Part of a small language model's weights: MLP 1024 SwiGLU, 1053M tokens.
Each number is 128 + 24 x the weight over its row's rms, rounded and kept within 0 to 255. Layers, rows and columns count from 0. Numbers have three digits each. The size before them is the row's rms in percent of the matrix's.

# layer 7 MLP gate, 1024x384, rms 0.223, rows 874-922, columns 192-287
098:111152135132104115139100116161115117166110128134068138161095100101114096112139173109107146144085125148126179111147144109149163112117111138157128129121173171110118126117151139109107137122119123111185119145141144093089163123129124133152131142134121138164117119123144129153101142123101131087
097:123110117148133135163118154145091090132104133156136152140115122129120154136101138158131110119116108105104082139129117125102087129154092150131150161122116138079115130112141123134152123125113117118107142112165177134121129118143093167136180147070116136128129138135125106118134161131109156117
102:132104136146111134143200072112057108100148112095070114211141098143185104123155115116127077131143128135160119098111170162072127159192135122149091111117116120147177130102107121135119154126109086080144129085163142102110116148123093109129101115131138113155134100123130126140154137148126179138
099:100090163108085102111106123103130136145159130150107106166111116119148130115155152124077105127117106133135123122121129117155122099129129090176146134095110133145096085114106141170149115130116126081098143106127146131098186152097109128172132136153136116149098116104138160119124127151169085119
096:104172105124101141153155136119112141117091133136128096153076122165157122152160124136134104111095124103136127151105089162149167168125117117095165078114146118114140125117136137076121067121114114099147157139118148133136103132091135125134094183134162150162156136107105152132133149095143118114
102:163129128152119170133123163116105115131134121147124142160124161123123147143110168139152155128107142147123102097152124151122116129138074166116128175104122121101153124063130165122152124148091156122135140094140071146135086157140109147095115178125106129093071141152165147158107162129119093117
103:110122160144122124135147152156137162120136121169120142168155131142104148177098093121125157125120118113115109161067104125125110122110143151175127159068127076187140143157115141092044152125096133088116099148175126147115125159129131125120131140111114119164170130140120169103113116146096133136
097:150128106150140094162139176164104131136146128125165129107116141133105120152135122174092129169134102098142160087118151120141153161120152078167095137133178162154118140153168101126126114138125128097117150127150108142116107119094128147146139153185153076089145105100162152144118141116150181095
095:089130138158189154135108160130144116119132129101074176086082141112134094148114112151105132112140168089127130100122164128096112147148195140115110141115131148117131170142137156122126134137105116134181125144104085094131128099146141112143157086152107109106133157121127118111092147089103118100
102:139138152181138144108134091122122157147126177142146131129108087141160126101121148119150147148147126146114125126108109130157104111122158160131130153081127090131139167116125115185120139134140151124070101122167103139144120115159143129113146133117137137128113103136119168111135136162130104149
098:143158089116128121123137127135139139105149132127121112158146169160094081131113155116146107108150143128135109131128066154159143157158100094145122109111120109161168150121142128164096120151130127127184131149157129147141138117148149112159158151131103146106125116099128129145122160139116097163
102:094172108135185133143150133106140107124144130101109094105111091124117143083144115139147142102158084107114149126127139124099142136136083132132143115139104151115126162137156187136113124116081132114146129100131168185130121109106144122092149110109167092115098122180111137142153142170123112108
103:113141107122122135094145118141117140148125141126122144135142114118097119140121135144106144143156150117095117166106173141132139129153089129143092104151113171124138100103179134112154130108133106142118114127144114090157124075101125118165112107164114164143129116155116116143127137162114118124
101:180130149154161147138096130067139111141124113093114132148133103131143152131103123111141087091072172120142129150137142101175140120112160095098174125173133115146103097109141126166160149120088144128118132117140166137116121095104117108135123096124148136113109085111105129096128110103098133119
106:111138132172104146128130128120167159143140094117150140151108112166155071126125156122148116105122125170134130158098094109138130135100125157132119146077142136144152102143116137174104157089121097123133167085131144128108134108128076124133133145143105161114106091112126143102120076119099133168
101:134146113107128107150142082146090132132140115131126184146122086120173193151158111131089149115138172136096163138143123128104161119109126115122116122100113116090110163138147124162159213079127147108157167125157170054160113135130130145126156116110136110190128121094123125143122126121092078127
101:132087105158151139128098090140132117132126121109119108125152160138141159102117149093126143110114100148140134114131159145155124149112148141094108148163160124131148118124154168134142112108150112140111142108110129148127172188128131124178161123150107142143103104108135114139121133116162089142
096:083134127116093095126135127146106118087122107120144136110092135150121092122100134124134088168164124136145109102077131131115114101165105143120085138126131134161162120117171161129093122173132134122120078161116141112162100108143144150132118134142107139146105124085127137090105133142115168101
096:092141177151077126141104116145142154113108103107140162128104146117129099103117125121134148172155167137148140118143128156105144149133124105100113133112109122117107169097164180164107146094133138141095131128132075184095162130114153104086123115162122098103129131138133113155163124137099115146
102:121096102162153121153157110152134130144113144148140148168147120149096152149124170126118125135143101129114103119127150165096139126170127158104107125118139125099149128144108136125138129163167137081152132156095176132151139113133147167140124114144144121154105103118113125136146109135120106108
101:114139171128128135142147170126157133142162156153134114157117113149138174164117153106125133117121154091138133131149124143152147136151104133128130069097133127082129174151145144140173170147067104096136131105092128109130117120114128140119093074148146140175121097147132130145112146150107119180
101:145160132133106135132134163087158100126122136145120132126140123138111167125091128139120121091123152124180127176173155148150104154099112138101097122129124092166130121123146141128149166158106130152131126116150117123095139171109149133107080128124118137144130152102160151122157085097129089119
102:139180151119131132138137107143100115159084107143112130130147146131103150122073129130120110136140141126145125143146159101132144083107118108101130127139104185119138155103145117136114129129121147068087141115103143170178132088179125162144159116136109122152083122136115114085136135123110138161
101:082133134122121128111126145176167090131079142144099117100111074152113156133130075136134074123129139134104138108128168104139106116095150113133103087142122092178114134102127161196104180182117150101103140153141136167094133142098120123095115123059162176145049107104112132118122118096137110113
100:088158131156074091142100123102142133118154138115134120108107125116118115161119087114155142126099087118108114121136128145092135122124125105127127075147101171107099184127161108131091133138128151119102113098146125176113129128125144090111120096153145113140106143118140151120162147130135139101
100:138136131110144149122143130198142183152150151158116161148112111139140133169142095104146113160100152137123112183131157124134126095161120121133094081088138132125146135110156130157118191107152145137150149141097109112140169134106135129101098129166114109147162093087131137091096139083140098146
103:102148105142126136144151142159157181154118108124110164102117123135109163131150134126102113104165156070111167134097108086128155147147137103119096115152114135153104123166135143155097137129116094135140110143128111106120131136134146132107118122132106134096119108101108198126103134122128100137
096:101147150128136160131130143154134134156116141135089130146116162128129132107147144148108151158115118115129127138170151103145116112124125120142129130122115176154127148125114132164110130138113129116156155075121110106127109101098109153105167113126102132112124121159160152119139128117113126157
100:142119161149149156078127103132179101114108124100135098110093140119065113129111129139102106108115120174156156124117112069109114143091111129099139112094123105140135114136157134112133146139147129102125106127120124116131110177103103137137119100146132161142161118097138110116103164152164101179
091:170123126106106142110122086167128145080134117159165109147166159165161107111144071130117145142090141155153085083127104167129114115167098125121095097108133143104138110153141117155156139129149081137130154130118090143146159128143117125154134107152142155147101108085106119160118086137150110125
095:157137099136181129107134106141076155100103169145161173117123119144155162136119123119131165143131132110157078154095118138136127126095112083112089103102168075118111079110119111147120148145113151111112150127163086154101137093131177117149151143139162091141135113124139120129116137130122126116
094:133146146148086155165147160137096115165139111091105095150113084128140137169100122198113141152123113148172134141151128143107106108097126104127174110112084121121123103131097123148094135145125134138126117105126128116126127126121122118108128081141129129121158162172121082086109140143077157110
093:157089084155111126083143154140114109176138096139109147100127138131125148123137134114110121096130101135059123175167124115134127126100135151103140160102158153112148080134124122107127142139098150157147123118114155130148122113141122110116143126079150142096138144131136138157152129129114086134
103:158121142139145100155161138168125151117171116107146113110179111159087106132141143124132097094146117131142144098120120147104121077107096103092162096133128087143097149096150118153092089127143134109139106111119133088129106123129121147148101075141126111150163129146121117082130111145134140154
111:121130125168115123108138110145135119173131169150105176117126130111149139162113125114153094153120099137119169105133113113096087111142122144116115114119113189201114119131145145128142139115119101116150159143152130111125115126124149156086121129106147116166120111132103124158148094130144090169
097:147084158140142150113114132115131162149127106135132130126089092131085121119102130117122130135144131104130112130154112136116116161126135105110081137143104158159183132130124116098120094131120164097141147101145159098117153131126152119131115115071080134164132103121146142161154134150137156140
092:102134129171116102159116133115124120114126096083140112102149089163132135150139117155128118156155123133106111154128117047097137131114088130160149118143122166150162110110155135083088128089094097092123115146141110089096072134141092106125155134134134122108078114148107167122160110162141115138
106:086163138109094162170129109153147136131128111152128120099147108165121096098138151121138137145173161128081150131097162148143149157112119141135087119178141129146168126111117125148094131146120099132159116124098120099180113136119145130104144108113127146169163096145112161142137110122119143087
102:093098098174123104076121079096112112130138121158140120116111079113180129126109127119135064090122084118141134132149156121120111166141143131138112167105162122103173176112116186107109187104141153150138106106154128117118129076139173132152182121146142119155157131148114106135130116112131110122
097:066131130102111138135122122132149113127123115154094143147133108115129113144106143118142127138132140143147164202155144127153160132157109146109123092130143093164126155114126152103096128083149110133116151133137098140143148096112150125109170110143126116134138151154107113116187133126189118132
099:137104142110122175169093143200141135149119118145132146110125096148156108110066108107108125153108136147125132110117158164089114145153083148106110128108109189121182147112176151153167146132128120116171121122146087139171094128103122129152155131143121163162136138091121107116141131122114123076
100:109102114165089147126128128159123132123126125097115115119097130113122126147165113130116170111133136141098110104139115115118187145135093117115157051140137114135113166163090129140139160114135095116130151112135143122135145134126134127114150115146116113139142133138135172149142136094121072116
102:134149084126161149110142132141122134118112153173120107114101137140144127142118099135110100091152123085192133159120113123114155110111152165076141165110108145109157126064128153112120144110166151138148091093122106145087134139107124190149095133197115150135151115134105190138093125111114152107
101:101092100196164132125159130127168133130081151111103133149162112115135138094093119139135123107129104147090074158120169133150132142144142149145157063116112112081137137126089121127075154090104160141124127101120142138115124188125144167145145125124138103185124134119115142110157162137138150150
099:129117130123098131112082123120103144135114175108098157161089108152141140126129127124077122100137140150082153128135147120112111142126108124136135158140184117117138136096160152133121141161130125133116121128119097152147087111109152138129144142146187079145100116062129153115115156154111083160
104:123102122119109098100100148110141112137119144134138157147136118132163144131106124101172139145114123137081122143159117096109157161102121134097119120155080185157175130157141101107110133130146132116184158085168130065113102137152118123120139127158132170130105110139136138069147133191111108105
101:132097149106121112149102167143108122139095088110109120155145135123126119115087123125121102109117084141149175139127122126132140146130133115131120136126166144096169122146145094132116110140157084112110116120163140113109087132151122145134112126162141133110123124169148143116149162157122117114
099:111085122088144103176130130173148095116125107130112130151119120145159159164098158138109124104185136160135126116117148154164171120134137123109089119132115164107110116125135081172131170082136161154181155111127115148168101146141126159108118177121111128145154132124126069155131131151161129127
102:084142143166126116118148121168096091120124087146143121152097084120138135095114143101136160135118128126146140143133089125132151104124164120186160092103130131114143145112111108159090094124093139127129113096145134110152126108122154172128113080154132132140140119144125159090153131124082100107
# layer 7 MLP up, 1024x384, rms 0.236, rows 874-921, columns 192-287
099:106171143097130108142117132158119098153156136154115161138092146125079136123108138090084169114168112112134122156092123103102131158122196123125154156123154157142125112122132138150161135151105097110107111106126114131118154108129140129087148176093069130130082115120101104106122137115127121098
092:079141129110107157120126153146102109110135169111094141127120177150097113141117093122106133101151110139123168081116112139161125135129134081111091090121133152173106126124166102113117130109123112129127102115129112082144083159164143134091126139127138118111130203141126144071111113137165120116
105:138115142178073123110154141154123082127116134130122142155117134136121085115111144116104117116168078169151154096118111145142112134082076153151107172114167122110077101095148146119123137098136098129121131138117139104142154109099141084100111083185091132107114135132145127133146160185146123099
101:131144131129122103154110122129122111135120142098134102201125115103151137131172127170148164141117121141131105101057095095130101126171133054145105120100138106160170058116131150169178110135081108101121140122142129101110122135087155117137130150114134149142111143097123156091119168114185119100
093:140122111082120090108109117093141136178102136152135100155156101105165101095168113127126133124111112150138130125112180093113148138145133139166131116108177158151111164140121146154088165115095121118057129098116163117143142111155098132114118114128095138145169157164124108114172125145118120162
100:129158114106124115116179144116106094098120144118099158126114110117113137137127166137152122081121107113096126104139142130126105134120106098150129129164195116175123117100118121146117123145141159141164174128115165105149122147139144082091143147171089143139132132133143145140153130163092126132
100:119117155138140138129105114132125106156138116111139135111126155120145117103115110080119136144091096105170129115085114126115126089109138119138200151135147124140172129092130082137169136099100116187147144146108099091150135131161126181157077111121166127137121107087101114144119131107157083119
099:115108072096132140116163112133135131160108143132129118094114112133105132139114149151097131138129124080120167098124149128168157125177179125124101116116140130135107139122124157170120155101157119128176171133105116141154102148169126132161107161188122089112142121097115080125136113136108131099
098:111150113170131124114120129182146095145145150119107130169110134096161123140134132131176091170143099148142103170134128113115097138133044130105162108113155052107135122143194082121124122115134135123141122089120122100133169105119126131112132150127136155184152113159106108123181150140118104122
105:097142127111112124126165100157095148075066112119141136133137111125118121103143107133124165106140160161108169152127116097107114118128120131109138140146179133107136151085093158154132131114086101153123080160136148129121150137123142156153151123136151111140098121167111160151117136124148085154
098:128139137089136105151106128124092132132140084135120118090145160153182103181141149147150160124143150138118105107121120164125174159162085124115165126114102146081148139140110089150097124152143098113191103166116114094118115135110190078121183126075105160134135116125124100086115105155152129130
108:112137165134117140133150155116127137124109100155157091141106135162129132097102082092091120124156102141149147097134076116180099100123136136193079120120145111118122115115087141121087135135155151124145132129139120143145084120111133164145103112123151120120117107142114104138113108068148140125
104:169149120153097152121147117161151165134120137110124166128095148122139086138157120131144113159170117144136110140143110138180162121108093169122150173144166092136152098153131136159126162103139125104116145135148142088116126051127159130105131127140096128133116125101146106157120162134135119185
101:100130113126111128154130166181109144101135137089169103115163142114149090155131102125137161107120128161139124158126144155122106122184136128149109107104148147126105088194175113133160104106168138104126141145107082137138149138120139171113129148185108182127112109108108100138132129138125121143
111:109160112148093084090107125167098142111132156125097118143135141085109125111172146143124140123074065129128114102114141121109125142129189107135179103118201113125146159108109156088099108105119156118123114154109127145184131129150129147156157146123106125126126141129133153165131121090135176110
097:126101157100118140102129146130140085119113094122094159135162163110131146086082143161145120148120100127130092139098158147087069143161114084133117096129126107105142143105097118124118111148085133155109105133088130183129101122144109089085122132102092157097144124160156122156079148104109122142
105:126145097083132074115124136121114097157115120089120150111137114149100145116162114143125111137133108108132102117122139168097130144141147113138138138140133192120167121157164141150119131091147108185112113071132128110123097120083110154157147158120084107135155144147123115126142086127132146150
100:092099123098147110140084090143113107126154121090170147162107130080135132170130125115124150115133112137174131166092126104150128153150128166100119112155128072123129116131115125148146106146157111135089151099137090125153118126112102141167113118141162106174167132087123092140136123105132100165
087:109124155097168134101095151125108141122161124113109112122121114143150124139080144101120142153201101170139160134160136114138132144121127161102108109128107112104128074127164102148080144126095133079135123126128144130147109133184100130145155110137138155140130104140166113158135103141127147153
104:108149152138098170088091137147103107178104105083129104099159096131101122104151082082122120127111169074118149127115146138108080146122160166145192139131137120177128105136134123133130106125086155147108113110167130123140151147150140143112146127126138140140157148137126087145140123147098108111
100:142113130129123094139122133136106183104136088086159144110123117124164127101129125118139108137122119143161107132124098086178125138080099104114090115184143136114115143138155105123140105130130102143143128115136151094149135149121103080146073098154130144133127138115129155093112119122164119123
102:137091118121155086120139098131123091167134139120156167114158133091135148137100123134123173128086095155152128116135124148113110147151122103126107133130131083101127144133132169156125136164129129123087118098134134100141112118119134133123116100134119176142118130114124138156174156128099101107
100:136160143126078133136126150153133146126088126113115143147105133147155164143110138131115102143165102117137121165119120100137137111169094132112120122095112154133126145129120125112128083124119134109112158107123168162120122133161140123118127129070150116143137139111133132130112133143126150123
106:107127159097084118112148149093116136145143152120146142138135165113128151097055108112123168086096150163160165103113125149148152045130159122129132126096159143144145155123146145118129092093159136134102159067163144107144135102140134122096115141148140089131180123170150114091146132106125167133
097:120160151099113134105114102168139138142112125176123101100153132162146133099130110141183148119101125147107102094109157140083110088100106152134148172157137123125144106165096150142128141129143074165090147118106136150134107120115159153130166097118124133192139169140111107106094114096109117076
095:118071112151145138211146140091101132182142125121105164134125111136125099162120142147111111144097127148123146127135090084137116126103103124108140140123115093169119162142138129117119101149128162142113109130139080108138151146113111140166136146127105107137097147102124127136104126138146143118
103:126115113139086100112157130139101160138160139106150169115143091135105142127138109108113136146138092097124154131146130113154151126122090137074116146106151115099143105156149107157097096109119162137113157115174136113145178115140106134157128128149112120142076113098153141109146138127140114153
096:128104114084144144132103139132144098183064133117180085103097155115116118116110151127097162109113120128136094105146087166080150093136121097109142143121103162137117107136139126164133110095127130124118117129142102142087079079078172134123162103111141141117135118144119162130119157094124099115
100:123112108165140124144159139125143140130128130092133130142105158140085082150137107123135156172115118153133125095135072096110141150102158154139091169148153142152143118101126115138141075141121125154114129126085160136123150143066153134127109156136111188158116128130142113145083122105121091172
101:104132167139146111138139152126128148138106128106112184137108095115105122142108168094130101114162121095144162167136147121100128163102160110137155142142153153157095133129139132119134133151132141138137114137122147143094101112145154139123134130110143133091110165185135130129117169107160132148
094:105109089134128149141129126114146130154131126161158122099096097097111080114152133119059114153140085190105079063133125130077117140119103160094123094116123106102116084092095165092162134126128073174127117134166114195109149137141157114145139106086178088101128138135125150072137093134141105134
088:175121150155187161124161117144130129110188135108106137129148155143146173096107099124164151156163140098139145099124153099104130087130136141135129138186142146160131153127108087099112105147138161083157123108185123126115141113127106165154091112127154117162131130151127096149133121129144156150
093:057168115136142107168152119106114135121138123144080111116101118079141180118142117127110149156124094133098069119134121113138101145119156109150136104122166144135166129126083107157136151150108098138083086112096137122170149144131078146165045075089104128142098115118113068108146148131090089148
099:147105126146101109094108122166108174142129120115136161148144116092092153133104131136120113144140123083088155109142146118117139119139140126152139096159094122122081127131143108112130110134129121136129133135091105120114159131145175138161141112127090111097144128113125132135074134121159127085
109:148128084139146150112124162166116116200126153145090147142139131134120175119109123135185139112132084093097116126134126139120103106114085086104146115101119151144129140131114097109095162117136104102156134141132150101168161108136146133110161121117132131167131108114123132147158128152110153125
105:149093154133095124114139123142139110156097132113132078110102126109113139137121110109145150092135145124126132104102139120135144081106117137144146097165145109113150085130156146160105160120088128079142140144123133127130125136117112139169128109129137179145152158152114152140096119119150142095
096:135088123098120152126156133118104127117121152141106159156118151132124132188118150090134105117148134087121134140144150165140158140115143120084107121140168123121101147127134100152109134143151152119106149115120132169175157127113150128123186101128151132135164116099131144108132172090097129117
101:088110113141141122134118134112126117120104087125126144093109063120153133104127145128123064125129146151134167127118135122115118129099100101110113145120081138111138157111134161150125099087126111131137077122134105117162127131120148162161167167133120139152122151153095140132129133124112176118
100:087114106156124109155119140124116143084138132158165116078170137125145143132107143128103164159131138131152113174123142132139124109117132104119088124113123109077120115139119098134107120139159163099092163132147151110068094133136178142146144102160151125157105109127111113133118122134106114087
098:147140076133173144088162119103119137142143116157083081143117123106110119108156124094083157132106119163114138104126130144140137139077134149151133148104132137109127119115125130094144123121123117124142136154132111111118126134137099119146069152105145092118168168149120141137141121156101148171
094:143087141122127154128136143143097168163156118114116076100115132119165127142097131098129154111128109118178173084176137106131153148124145144086165128088140166151178129133153140142143153065127081112120139136172096125143096172117152135131125122142129119068145121137141131103131143144143141098
103:098136141150151084091149125163134100133128137151113158132132123161127132116190133147129090130113136122153111139126102122100154115114119115173123130148168116087118127149110149158125129100140169178153152129161128152113130109148126159150146146143124103099127107102134090140156118134144139113
101:104114140115131117106125101143149144132125098136128150134177103142131111151158137101123095128110075138112129123143113100146144191184117147106150105120077092150103189115130138131185139161128156145151165130116147126125142134134150141114150114124133132136111092129148121149153102119086120109
101:117117147142119117127091169087130146111177125153125112113126093203171148102088132134142150092127114086136098136138150138167131150151134140080138121136131134104112132126086119146127162106135113100131096087097139132169139150167130129140112100103128140164144123109117147136127138105162133104
103:135160100172149190054145119101144145143136144125122138113183137079120112176145155138137138122112147145141107130091124133133095124085105126168140115148149156133142152161130166127113116099131120118148154126108144189129087127131148145166154143144172126166132124088126115157163133163149141085
107:128102132109178181118132124133164135171099111150140136125106134127134138127069148101134163110156112108143119163137131179142106113153143170157084137170122109115079127128107122133102107110142112132122160159088152160133086184154145156131119082096142084086093140152133174109111140144152156105
102:128148108135141148091124161111120089164155108136105142155121152121106108139116179138119104115138138148168143185189124125070176143107170098126093145160177148121141130113090106127132132094142081163146101106129130168118144103110113146131130118079100133122141149162118148124140107125127065115
100:143125104125153145086113176133120137128112126132152124127120149152117113152081137107142145115154129125133139112108146132151149156134089169160117155136149113130115147156128130146121118147156139113127139115135121155130096145159139093137138150117097090142149125119125149128156078158081105166
# layer 7 MLP down (transposed), 1024x384, rms 0.137, rows 874-921, columns 192-287
097:123113143098125128160144130125161109129111165104162144123113134101136146102109141136141104131102155110128124135144112101133157100126120165137126121162151118168121115125103139105142101115117132200076148122134162124111125147156105078144154161106130116148170139144175143109117134120188151094
095:128067101129096127143118157126104155097110131112166149129189159151095138115071156115173112120134078137116114146150139139105141095137091129113172109151130128143137104137145154184130202123140089128112116140139131108146148140123095138153145157096112151141115071130130145126171141133137131125
105:126140126142113158143127129120143117140131097139150131159149131098106142128143163092117165145171140133136151174136114109109154102147138154099157143142112122118075133136152120124156126143137097164106118107113156178164136116147085168111155120115121135131134124125083151066133129112159132086
096:145128102073105101088133091142110126092121152142101125136091131147137102119165121158148123114154140153147129137076123113146085122105176128125134128104131131103115106145141127113121132116108133114138112151128169105112083111109144102121124190067119146128170155125158123099145138129120077111
094:117150173170137075092134144128145157131091093121159122094110138122150121131112076162142088133157178140146069145164125120132134137137087098181094116089122127126127169157111167134098096097167131142146115128142131109170119145162087114111124131122130148163135145087143112086111113095111139146
100:136143134110074132122105109142119167123097136116122149146165160134141127132091105103110141153121156100122123142114121151097128099137160109103168100125147125097108149158124062144131131116153101139098155132172139122125141123111103121137180129131164142178155150123154109129103171151116134169
105:119167160088149119137122112108123140112123126129141124091117134119202126135149127163103140105145135153104109149187124144128136130153125102162135144084132117150092143161118144112171136106094129127131142116114114127099093165091147142105148051152107140163117127136075100173086131113097086128
095:145097108129144126122152134147127146151095126111141112110103194137127158080147139096102137162116104113091122100102153157142089100127156114142098125143144109113143090143105125142125172072095132124072114113144098133135106147100155170145107114148122145143117138120122082153126125130128149168
096:152107146126143147165080124128099144072139152106140141126144090128111123177148146139115117130141120091123126149118100140114128126158131160122131120092120182166095134060148124118124116158155101149107133147097123119136176120122109141133164114179114173152154136118116146125152150138104116156
107:119116156152113093132150128157129117126137106117158096136128123118111128107149119122109112139144095133095151115082089124105119096129125130113089139133123132104145105168141162109107107118149151150125176143118126188074115106114102094123165143123160128121143106185150165143080171110120108110
098:094125152128086122092141157106152112117100158150155134136150110119138104118131128127110143110139144124119144096101090086133123137158098120135124125082113071098144045137202090101142113093131134134137142130113164129108114161114159132107170136126167158127171145138098108110118146122128172116
109:112103116143126160123158152139142123168105137109135085089132147117072121154137092113134131128127134122129105103108101166174127119116150127070122124143117089119128136098144105149159144147153126125096114076104142112134113151130151104161139115107149131170121141120197113133146187127073140121
110:142140136133140155166159117151170152141102112156139221155149118117173121165102049145104123124140126064121096119158102125133104118148120132113121129120104128123104116139126118167128087126118169132167098154126144105124108118144125144144085073103140087133120104130144129131129129131156102132
100:124120155115118095154158143140120169130138138121158130125154094146157136127106127129155116102139098162140153174111142132119109164150116115156150122182128139139133137116116127118160101115144080125130125115137057136145153121137168124113112153127123158144146134123187110116093118142141098128
109:176168128165149139145100149144109090127075104117163158126116156132096148115184128097108129144127095127113120164117153167129132163157118153186120093161118080105124179118124103131110088163119094133134137128091104152150150122113149124108134128137128114162090170131069154113111109119113164155
094:102111142129131114110091102096130141122094102170112113110138106114122149136093140150144143123159131121145178121116139106183128086130097133136156143138140123134146143104134112094124149085078116103163154165112138128136122142093133123131126145155120154151111146154176165155106111125118129083
106:111146128095093119118119171121120129141125133153128164134119092169115149152099133151101105159124135130129175147156112130100135092111140108152138147148131150115129156165129142134146110134121127090131142155120150104112133133113180103106069100124084094129135124149139144146139154090095154160
103:142114113098125123121112124137115121101162140105138167178096168127126160132113114109175139081142121098136133074115100130139155125118128103137159120124136140137117153145122077134144105126137172115123118103138143102147141107164076167144136126094119091124124102134123206122111144126131119115
094:158108117140163132169156114152128131108147130132137125134129154155116107138106128136124125114121127154118116150145088127144142143092119132123129098136187114128112102115104145111124130136160149129139156171109136113101112124152127130157118109130147112123122149105090102085064161074109113115
104:118157125112105113182160139067129147149101140099103132111150108129115135135131171107137130108128121127126117112144127098107105140125112191140124127137114174116126148147102110087104108090127125115166173141127189139106128157136134087106128127128121147145133126133133127130131141162137141070
099:138142132108130168085107140159150115091182137108153099139114136132139155148134108148134081094109118126124108128108123111120146131121125166079138129126122146154155132081136135117127110122122132152137099107105127141130135100157099134100136105126076131161094141167075103120130136122132162111
106:108147087134124113065130104138148147168118159078107150151096175135130123140128132144187139118142114094105169141089109172134138133158109162126115120120154124144108105123152155108119148146134125165129137088149099110129157131120120075142111110079144131104112085147184150070112140123137169163
102:095075138140141147137118135141163089137146115126103138124141102102095152153113143153107078119159120160103085165123166133111115114155082150146065126105091137155166102131114159168149139161096087113146126113113142134143158125123107135138123130112130131142151105109095159114116090139146145135
107:100135090145155135134150106134152103104174158113133140146136165097138128135150123127098103125158090090116118139156119132107215127147087146125159144117170154135091106162169087127165122127171146111115136128105127086118114157108088140109129155169131119156108119127097115112154134103127126087
098:102134124136075145141113143163121157143105127083151126144146089151099151149137127126079143139164108152167132096110125130125082114109093127148114109137130192155156128144100124130145146107153151097145121097156146159099127145150141109109103112131112115150075140108068100133144126126107098120
102:143150140111088148168140089135152129158105117135172078155107124124191132109157049121149113145150129141097136120134131135160133112150173130185112096115141122092132069130106159134183100100120135135188172113111149164075111110109121134173130089153154158144138165146174145141110145118134119150
106:123117157150131077138145139143176105143153120100137142152151151094112155127115142094114140140113079107119094145185090129159158106117151122091104135088141158097158145153143136144087134159114123118135131155109123114157130115083145119148134116174118160138115111134155125107156137158131120159
096:151116128122104122118145121134130130156127117108159168143148163166134152162168145095163127102126121139091129113129121169126094107139116144143162149138172099195115114101160108100115111112145122097127123094108119132160099083141132093127094150127116092138167127128122138089161123119123117151
096:119081127129150116135146115096117098093103170116123130132172158160126122093166138139133121089125157166144122095147146146155096121057130148070069103122127129187182107116114131117167119153139145131130114137138134127120126126095122121123133121069157139160149160107144096148130149159094128158
090:149115118124121108158106135113115119084158120168115125128199129105074155148116131161167186116168133140120154127135158080114148146079135147143183124131117139138131198114079117149132128115128157136119206149117125121096113152142126140065145128108133112108117154136128120082119107154142131103
100:184094157100115116137139119129140175111124170148093124110143118157166122124109122111132134101168147100171149110108152102109139127115132134110146176104084109158105135128102090140117132145163145140120117116137132127124097120153097100140131099126106153093134125062102123085132103152090148081
092:142139141163147098130138089129148106113097124143134131113112141114150138150121114149114193192156091138126121127148141116130140092117112137118157133146131136187085101111103111134094111141136164154165106165135126142134093137119133153120134126133143149155142138151181159130129123153125133144
099:132143167097134101122102181081117153155093132134135099143091118140137138142156158076129160112126160140129146128125116127150154106132106122112148118078109118138121145124104121091082110139108131132127102131105137119142127135130171101147160116171156157132156134097106102134101128123126163100
103:142119142129142149087134151175117132094137116171117124149142117129112108147086114121117125128135132089087104152149106117120153122146085099120110130112090138125104122129142096109098117144113112148155103094086116122102098137113083139140120135149093109108135156108136181147156127139138124184
093:131096105064118119129108113173116112149115122094164141132144120100128135099148120093149115116171129134114147096132110164128122136136095143147130111114119160163133140115098103127153104111156149159138125114149116124112115121122110147143140117114115165148149118132142028109136110113122116131
104:126115112176100120126140136098119098132120161144111118134120155143098123097106134109124150098198141159164124087073104146126086135085120128110105084127121102118120150159129141078096114132104156106105107096096125131145119099134130141122139117109146110151152118150128190093148159172132107130
098:140115166162091086103132121123155154145119142157130152143109135139143143113134132088117118085114136145144143143150155138150157105101116109113128084118144128171172148124102104132124143144163121103190149111134123093127165155132113100114147098131117122119145139122202097139150130140155152103
102:154127128117117146163120131164146125158085124122141111155121057127103147147130143092150125146145171147110144144092175128118165117133137165182122136216123107127162103135090135138074077121138104166140100156131114130149114129122187147122122139115148109149127119144223169130162140133160149126
105:100125111144102110154148140163088093088182164115163126158103153094149159115097099102115163143119153117151126136134118158142174106114131108148146129123144132133106096125128136116150107120151154145147115115118078150130144155085130118150143120086115162123109110137079141111089137125142154137
103:134143142143118137185142142138125123169133090143126147127152111139132168139122120155123141147143112166092118136172131158142132135121179101123121117134097107128137083138111086127129104167116166126100147093118142077081093136167089125152144158137141145152148130152074129115103121133127143140
087:132174131103148126146153179133124109107130121127145119154086131140128143086165108130121131076137120143121078148128161137087134139110132140131133132139110099132110147117099108117159133090099107148095104119055116126114162130127121109105127093142119147109149136148120147135138120118127151105
102:119115114100121155135163165137136138142139119108117109154155156160141085086131137095145121204088145122177113118124143104131098089131110164111096141140111133149131165100098118137121161122141105101109118109120123145162124111121188124104163115092141122134149100145123115174097184092130138152
103:113121157110146110126129118106164142148164108131112142112113131096131106154109156142147153116123152106131124144103147102096102116029117119125139129144116157129125122144103143119151121101101112113114136144163147112133114123144105176141155128109167080129116116164178065123107112137105144135
105:186157154133124122065112142154118148113166129103109170120110141140141148182155151150133124153108120116138123120161133118124165178132116145084143117080119127137142139163106125116110127115140149094137102073133146135116153168147154133153117150146143145146123138130124137151156121129129135097
107:125140087165126078102141106087131106116118147140106172116102146148122131175105142135146133123156156137157113171098128080132118119171142117117123111102149138127097149123138113133122119113140167131115135156123136140131101186113116148119175153121136094139123136114160091155104184082117126158
100:116151114175145146124114138132111127115117120127103145151113176126133111156097134124103133126132101127090123143086153121180113077098160140100115171167136144126105103096125088155124145173098127137105127131121084174108156145108133085145110098143146131174118150149115131140094147186126150142
103:134139106107130128148145136151153094099098122126121111133108092134067173072141112155110081113118144128104138144095164102132153105116106104107161108121118144107162104136138152129140089145131123123107154157141089106161122141133143127136109145148123164115094122154097137133139164130072131165
103:131167171141115145174126104142154140141087091152169132130118113091143191119150127134134139112134099137093101135119145111114145137128104111092103084155082114099119140142124102148138133107148130164099114136102111096105125149115146120108154128150152143128142082115116113129142145081171111102